{
  "n_layer": 11,
  "d_model": 448,
  "n_head": 10,
  "n_kv_head": 1,
  "head_dim": 64,
  "d_mlp": 1216,
  "vocab_size": 2048,
  "activation": "swiglu",
  "norm": "rmsnorm",
  "norm_place": "pre",
  "norm_eps": 1e-05,
  "positions": "rope",
  "rope_base": 10000.0,
  "rope_fraction": 0.5,
  "qk_norm": false,
  "attn_scale": 0.125,
  "bias": "none",
  "tie_embeddings": false,
  "parallel_block": false,
  "init": "uniform",
  "init_std_qkv": 0.0159,
  "init_std_o": 0.00284,
  "init_std_up": 0.0159,
  "init_std_down": 0.00206,
  "init_out_by_depth": true,
  "optimizer": "ademamix",
  "lr": 0.000223,
  "lr_mult_o": 1.26,
  "beta1": 0.9,
  "lr_head": 0.00357,
  "grad_clip": 1.0,
  "warmup_steps": 335,
  "schedule": "wsd",
  "decay_fraction": 0.793,
  "decay_shape": "linear",
  "final_lr_fraction": 0.05,
  "batch_tokens": [32768, 65536, 98304],
  "seq_len": 1024,
  "doc_mask": true,
  "train_tokens": 553200000,
  "steps": 8766,
  "dataset": "wikipedia_en"
}
Each number is 128 + 24 x the weight over its row's rms, rounded and kept within 0 to 255. Layers, rows and columns count from 0. Numbers have three digits each. The size before them is the row's rms in percent of the matrix's.

# layer 6 attention query, 640x448, rms 0.0409, rows 0-10,64-74,128-138,192-202,256-265,320-329,384-393,448-457,512-521,576-585, columns 168-223
112:126119155123159071130112120107117140132131127135135122162148103125175117136129110123116153140114123103096111101166168118145141080127114151113105145104100124075131132137
065:114118094164103122106128143141109147163130165088158141132129126107092155129130159106141154127132124135153122087150076150118113154138110113132132141139140094142118192109
099:091117107124078146120145136151144140126132135092134136098105140119063125099111167152141125103135152163171153167089102171109087189141122095143144104140150111176111133114
066:090117089128067179110105122143126126129127140097169154091130139097102128109107155134164131140117130141151140157104087150106097165114133102137098126153125154127118143100
059:124132112134141146125124163110120120136129116138082135129123137112143131098118141128188090111156116115126105058173113121128118107153140114127113120139121124114124114143
073:155124162097171136114133106063134150113153115165125091134106074122171145155142130114082127153132161133105112124109190118132120114129134193093137142134095118115123145131
078:147116153106174120149130143071108107132135129126112095146102113130168137162112096113073122137138150118085087118125164099127146126153099167155142141122154101100137157136
102:123143131093064141096093130156152133133117123134125137091114153141079146138097157136147121144094130165164140152130056136120122131133147103153086132131155155125116087103
093:112115142159140119145133110076149143148159124152111101160103123128140167160116116100113155136134150115125094111141171099113126095079141153143158124141129134147125135134
090:108142128177153138112122139145167136112112134161151113098104146115109147124134123086122128163096135088129102117129154095106125126112109133133127111112089184144120139143
112:084135136135097157141114125168119125119150134121109157080132149079095127140103132154120104124103126141114139144083057145135112148118122114118112103133136142154123111074
053:129134117151152122115113149138125119161100136115139124122110153100159206127116118162108104124093130128085152102205116124131103114135105129128129135153161106137082146122
086:133140115112150142120148155151118127104101123110116098106130111118149066109128123180134122111215158146132123142121116130114136158095128129151115151151130177169115142132
086:102157100089112150151205161114142122082123120126104102080099113138145084149118138172148154115178151157121128158129105140124137131129132097082138142130140141132148113122
103:113114121127136160109108133142143144111111152104122107112166113115117131129132107174128118108136129148133121105155105091098127094116132103131108117141155191124108127104
117:137131123166138152117065161119140110185130175134097112126163137114124157197119105126111114117069116135105119116156108113094127117138140140137112081143170153115098134121
102:132136118120119090152132078145112130085118086132153156151069123144160110057148153122150121120174141136144150137100158163166122148123109134111143180105104104144164133156
120:128148160135150122162143125127099117170135135147112153133093127128135149116132141098118153171099149091099121145149139139138122144115115125108153151145127121132105152128
094:110105130138094145085094122146126115115112138105143087106185107099115124149139111106079138135070106137078129081130118117107121084132128130151104105105144157136088127098
100:140167143112138124137146147126141084132113115149127141127093140141149158108131148150119135121131139130113145151120165136167160156125124152137140150131110104137140132161
106:100133148138136129124154153129158105115108130120125115098147137119099129076145158126125138141189175142122148160111134127128120101085146149148122106142112119118090142118
112:130136130137141148113125144122142120143134141127128078087141120129083129141122122135120119148127115118102100132159088086080114100112131115145114113146155165140071130109
157:110124130178167161121103108115123135118127085157112173160150144158105133090151180128122151101141155134130116122170119095126130103176113113150143122147172129149124127108
103:130102107122131138116082141140091137111121149089101080106103087131140096125113123136155114128156127109126134105164128101104114153088158141152104132161133127121081144125
106:136107111109089080123140166129127112141120188099129091099138093101127113147082077132135099142138112115126127141118149141115120150126186157114121111119111119119130126158
082:099080120148141127127104134150105120159138153118124079100146102134115135136112116143125129153116091107129107119117097133098125140108152126127103101156107099128071095128
096:097111136172158136118136147105134159147169118136082127131113140111126105159154157132122167133106134151091124153125088122121137106118098119123137137123122102140102134075
081:161138140109140116115123084147145086103117085132151136134137163124119095129119122126124133096128144126139134115121149124146110110138077096139142144143142163150148084134
098:162143128145148130151139122112157142088090110157140142158118162129154151104163159149139132096160178132127100123139116128128174124131100119172199123163133134131116154104
096:131127127097136130130143149143113110120146187101126105104115096135124141161057103116147121151103086122170147103116106130102082155100143162142118131092088083115137118113
090:154153105132135143109128120131162135087084094187119144151117175111197140091150147144126110142124142162128143133097140115133162122142100098123158098119164137112140144119
110:158151145088099172124191127141126141116089126117142133089144141102163119043118141133158118101114147133124138133100131115125094109142159130141149125146156142090117139137
103:113112125103071124107126123154111112156163172064112117107133105111112141160092087125142124158117100090116145148145125143115108118114170137091091144136126123132104128166
050:143174114130128105131107106109118132134131126129165135144193075109122134170131113163136097156102124108144108144137131112132118112147123128143111127127102149070157130102
068:090122096140121143145161149139183100112109150135158129077155120097109150125134156147169143103128112149126162163105128126119129128116137139121143160142157159146146179133
074:103091101160134176114134160119147124108099131145136111123143148142122109102125145135161166110168126168161149078150110128110123140131118146121143172149179154134137154132
101:114114131146125137093103122128165102150090160147158145129181136106115177120137130145139154138116091134152108107158094120104123114170110118132094152134187151114137120115
094:152156158117112114118136153118093096167133154139105138112166139077120140188106125159118121160047082111106054111148133130114118107138132126128093090121124125123110133102
085:138115109130130122146123095105130126096141095119128123156074114177144108077123123106130115067192189153112187141122157125150126158107119125123149177117118123145138116151
110:162160103130129114146176103152121158097192093109097144137082132134106133146113134118110095133115147109082107139150156130164145111128124118127171112120073137120112143146
089:094144131094141135112111125148154079132126139117119128111154148084131136139138132130142152138098076162094080123134126107118125094122109129130131110136182122139129101119
102:160155112145124125136172114124098181107141117130129118131087099162118128111118097133088105108155151141127156133128158113154202143124133090145175123156145113150134102180
097:118111136114113154103169139139092183108159139137129119113145076141135088110110155139138112084143160174130172146096138107115168118132122115108164133140149114131095183152
112:113114119137128132093113135138113112151072171150124099105164145108123152150132136135124160168104122140156095127151089128081115121147131136119093131151161121128118145092
120:114116150130182158112116094137142110111130101111126136096097155166131128087135115105168116122148108148102084133168112111108124133132135160137126127145175100174111156147
105:109146126119102141136113134147161123120114142093074094140089150099110123076127093147124086144153135135131097170144099166120129103131152141112091132136152130144101134167
113:145126103137076114170138144114130093098084160117097127146141140085129145133131131158085117143122152114110147137117130152136121115120167117113114145131128178114146095112
097:119129126134099135147060115169190143124115155130093105152149127098095167103134114164123119142127117096131112124127111138116140117148132097129127130122160172075112095125
109:107143144147165161124122158123093114131156139128116131105156120136115095152135131109135135123119126127189094142155100132098148125127142145145132114146129106133086153127
099:132128154123117096136141113122137141125114106144151130101125136140133140130120145101157110103164110172097137094108156120141122153114116142160140113124079117146143106176
109:127117137146193124135155112101117126145160102142161117124112130173157100140125147089148157127150112114091121098117150114125135144100120116140154145127139081145132143153
102:131138127142110136120101130167153138171115167125124121145130107102091172141125087084131101161106118122085135167115118140118151116124135141131106134117141159110126104119
099:095112140148152147104187115119150124129120071158137110112120145147126138119135131112150137135147131166123114101127132100125098180086108145153148146105115106151168145136
106:102153151104128136120129141136090153131113133115120084081091127169133124146148124171132128107101139125134116139143130112108116110089129131168137117113104092143088124084
048:152161092111141139116103093145163144130152105061079132148157128099141151104129115161062158119102167150155141140140140138137095099120126173137120159092120125136112106128
062:120121145113141133107125118087102118121117139114107126171127145157134112097159143164152133130160153136169156120147144133133114164133133117131110104116128092127135164127
069:118154162139137090132124092066102093119122149180135150158153134172154166117123143119113139134121137145140126122126134171134153134132175149113133116097124135109138139123
064:125132161104111145147086136168107116136100125143133130109157152120136127152124166205131147153148111114157095119125122115123160109105128099126117125125142083141131142158
073:126154135106132162102092163158116167138169119138130114121143115129141132168148131162127106141134120131140111114136120125115140132101096046134125108150128124127122128124
077:120114139146084093143124115117149089117089138135090133115132142134119122097128114093119124111126134134121139120132143124146109112147142167150132123131138167121137130123
085:116105090173147094123109143131122121125149122088087095127093107125129054106154152101140139151124114132105113144160119171113098167108152124127145126132118146144089138142
079:143154130117115117125131114135112142129126118149175143168128119123151136133071123165108077130094154107166106156120116092139153084155104121110107115144148100107175132109
100:092091065159133118130126185140145160149149131100088103117082149117095133139131173086155142113122119129108125173144145119106074164121112139128162145152071147133093155184
102:136146146187090094156147171107167134163102132173077107099117115143111172151156132122152142166104107128119111142106127156113098115102130143168130132143081152096107184090
036:131103134143128136134116151096137067135111113114111130135133133135144110144083136098094096102122132138172153121122140105134173116165129081100130151109160115118155130119
046:105116095112131145134134119135141128191158105137100150111106168099125145119153104106103107096127112150148135123130130138122111114082141144135140158133160115056098124096
055:112130103097106110117154130106085125162114119137151134095085180103140168107147149119127155152137105126167138097171125156128089136082130136122119144132132134118108097143
054:128176098135141144175079151159125153169081132144134133143130090108124149149126142188138149120162138124151139142117099100127130164114138110147105136140155125109170176127
073:154122125135139156073076164159147137154136155126092120156200113152135122187123096171123122121130137141115102137107092102107109128159126147122111112141137166115136182131
080:110119154133104131146181099118125118093147102119130108124037145121126128096114160082121120131130108126124138125154211157150144112096097130121132129120125106178108098145
108:120118154129136153143132134117139082105160127131110110086104144126109114141106143083103135157121106105079129100145148151120119123070115126129119106137164127150075140125
092:177130116122140116139137164131104127185079135139133141144161116113114154163164108166131155115112159132133086125108103121124100152141102151161083130138146152116171147131
092:133112144171119144169163086123159083087154125150122115074094137136135114095099145055116102149129099109107140093151176130136140104123130133119139129120113105122092118118
094:160136130132119123134147114148135092142122133128139116134163118154153140121142110105119112106125146125086141141122147116129147115126121157131128124156118117121135110081
111:109127146136099124119131097110137120163139118138139143127158093165136131138134135083102122127097107128088150128137169095140147073133135119108100128110144160093116121146
116:137124126149128143119126131152148116102080161127146109077137125131114108096118107170183119145147157114169151130135125128099108125122182148108097162159117130132125123127
112:142132116158122165121146146136191102119105141117128121107116135139098079116094109194160166136145183138158146145135119164108115125127152142108141142187088134160142095136
105:141109149103133116098085105182121092143099157155153109149173166103107197132107133163164127135141108128134115113139116122094110082146160176132082119126165161102115126126
082:147149131144115132112100163100093119150140141149133123131125138098140146170120142098107109140073095094096118137166116110111138112133112138113093116125145123114061143095
076:117132117124116128157140102133144148087114092120101157135098076155154094066144141144136159103152148146176133130123149139153114174132119096128143148092100123133191116160
112:121117170118150127173138113097160119145135128101114135117111096153166138154141116104125112150113109076088132154110117107156178118111124115094149119095094148126110146120
095:113139160142149145158129147132087118160129128153168098148147128134098169147103145143146112154089129140086096136111107105123160124118177141138091115138151133126093147136
099:109177117152146136116118123157144122123124108101125144121107077136152140156170112122095107098172140171124161094136134130156125194101101093151128128094123127153125107142
086:103153157118115124138151142149156120110141115052090090089108122151129131099117184084104103109122146124132132139114204090128146119133101125133159114144154077131098131102
092:173085105145133145156101145138084129084131095116154111134144147148100148108133167111136135104152132116076149110156152099131073128092112142148099122172158131187084117125
105:139113116119108134089113104166113092130108158099097096104124124111100148121100090180142100120127112129121148153118154153116161121110147164119087106155116148129118127154
099:090150113172124124138113098125133089154114162125121150104132127108131103102141101145147151135127123127159119114147069157116209124132166156097137118118106162096137103125
095:120135124177127139107088123151146144123090153110118097127161126104104200125119117172135116115115082130136114129125126148100142087138130131138109105157158145081100115141
115:132114122127123148150108187107140173115121134119138107128159122137145181153119180133129119155113139152088137139169115107109102125114073148162091130135188091125059137100
095:127129149119138125127141096133109089094143094133122124116093115141139098061131126110115146115180132140159148121136172113151127135144113117098139158142082150155158106141
119:183123114119123093141109112115115159092118097159094122119139134159125128161122178096094148152135141105117108106125136132144103129114162117133168176099131115153140148136
116:111144137172119127111128124125121106147115173106122138144120103111108138144125118132110107129115107105104091123128132162108150140128122148123116141126146127128114124123
108:168113148128109131151127156150103134126096120171142117153094165099102142099113138086117107104125194122129157114143154108150122175115115132148146166087118098120123130137
117:128096146076097109142140152119121155120118127152146085106136111125156116073121125140151132127156149155124162110138153102133156219088105142120140142111093138138170148138
232:147139119144127109129118121104124118150173064143106164155096125136135116133157158118090148091126133099118143123111123126198085126136122124137149156104153095105113132136
074:110157144111147113134097116123121126110110122167164072168083093171105146137105151118160139123110193109116146150126108140124112147119108163141151123144124090183122163095
110:098110142117114130109141118170108110119125179114150102108157154100104135110072087114133118147103126123143109153084138117095133112123138141118128111141106140130130130139
068:092124144105155117124131104188123119118114158142168105140147134134116167081117126151139138125133129121123145147094130118094116146113129147116124110135103096160117145126
079:112123133111128136116125129134153142133089128126132131110099115132163113103099117133187126095111204106135151094159162101135113130127147126097103150108127130164149125120
067:121155090142100146158129149092114126095144114149137164163140091130117139128117119129100155107112140130157157106118148112146104098144114087129144124134122165152161126147
104:127133136139130135144139150097150126125134098119126163148077156140118109151112181156083135101088133122119134108141112134161162115140112104121156134151140132109124098177
088:117125148098138144194111147148114117112143145095117117144144124118098118126086153145134118121129088156094144108118107131107187165072157168103151092152090115113134135140
088:117165141119113121114109132122106101147110121119100170142093108109160076120160120133109121123132121132114171102139169119160162095128119106134114154120158127126126097125
092:142159131155124130156163127085127098140113131132104124136092123155134146087123170148130164137143105132139147096177130151134138137138112120153130138136107150188148140127
# layer 6 attention key, 64x448, rms 0.0363, rows 0-9, columns 168-223
062:127128106117080118111145074127131106121164101082135147117125157134118110147152118109064116091123123134135122146112146139186156133122127116132159144103127129114131123167
080:123123138185124139141136148108101152115117108144128114132148120212146107167146134195160127121125097144122108143119100126134175112156141077091148126100139110126123133095
064:095136116132129145140117171134089188113091141093112122098130129118132105112100135141170105132141098139143108117153101114062109130132126126128102109149117115140097145093
071:089146122130119159132153186126107186111112154133121124116108135174131083153121135180157137129139164129118125129123096112066149165107124126106109106118099152139107159089
096:086113116091097150089137141134143151121160134096087114179128149142143113173132119160176139133127134115111142142128107143124178130107146114140127133112089141125110144142
086:134121142123121098137130083088108104169131073160137169144147107108123123099154125095106162114104092141111112102071131144166080128165128123161117124106142108137142089139
064:143151145120118111095135154095135076122121072156137146103128138109114170117135113151123114065129162165148140113124165153191136062127126140162131132142115121135147123130
066:118054104142166138151176131114134179123132130154097116135111133166147073128142135119141121093171165102106116105166118114101092125106126126123083113145139152120133179102
058:127119115116101123107126149130106080185138087093136152142162148124120137115117159116096166138101117103116116118105146170162122123151089096127090114105108118117098147132
104:148118125113127075131090112135163084151153126152102134134135168111136129090143124179112161149104144121145123122090119188128155117114111175118129112109080124073124123102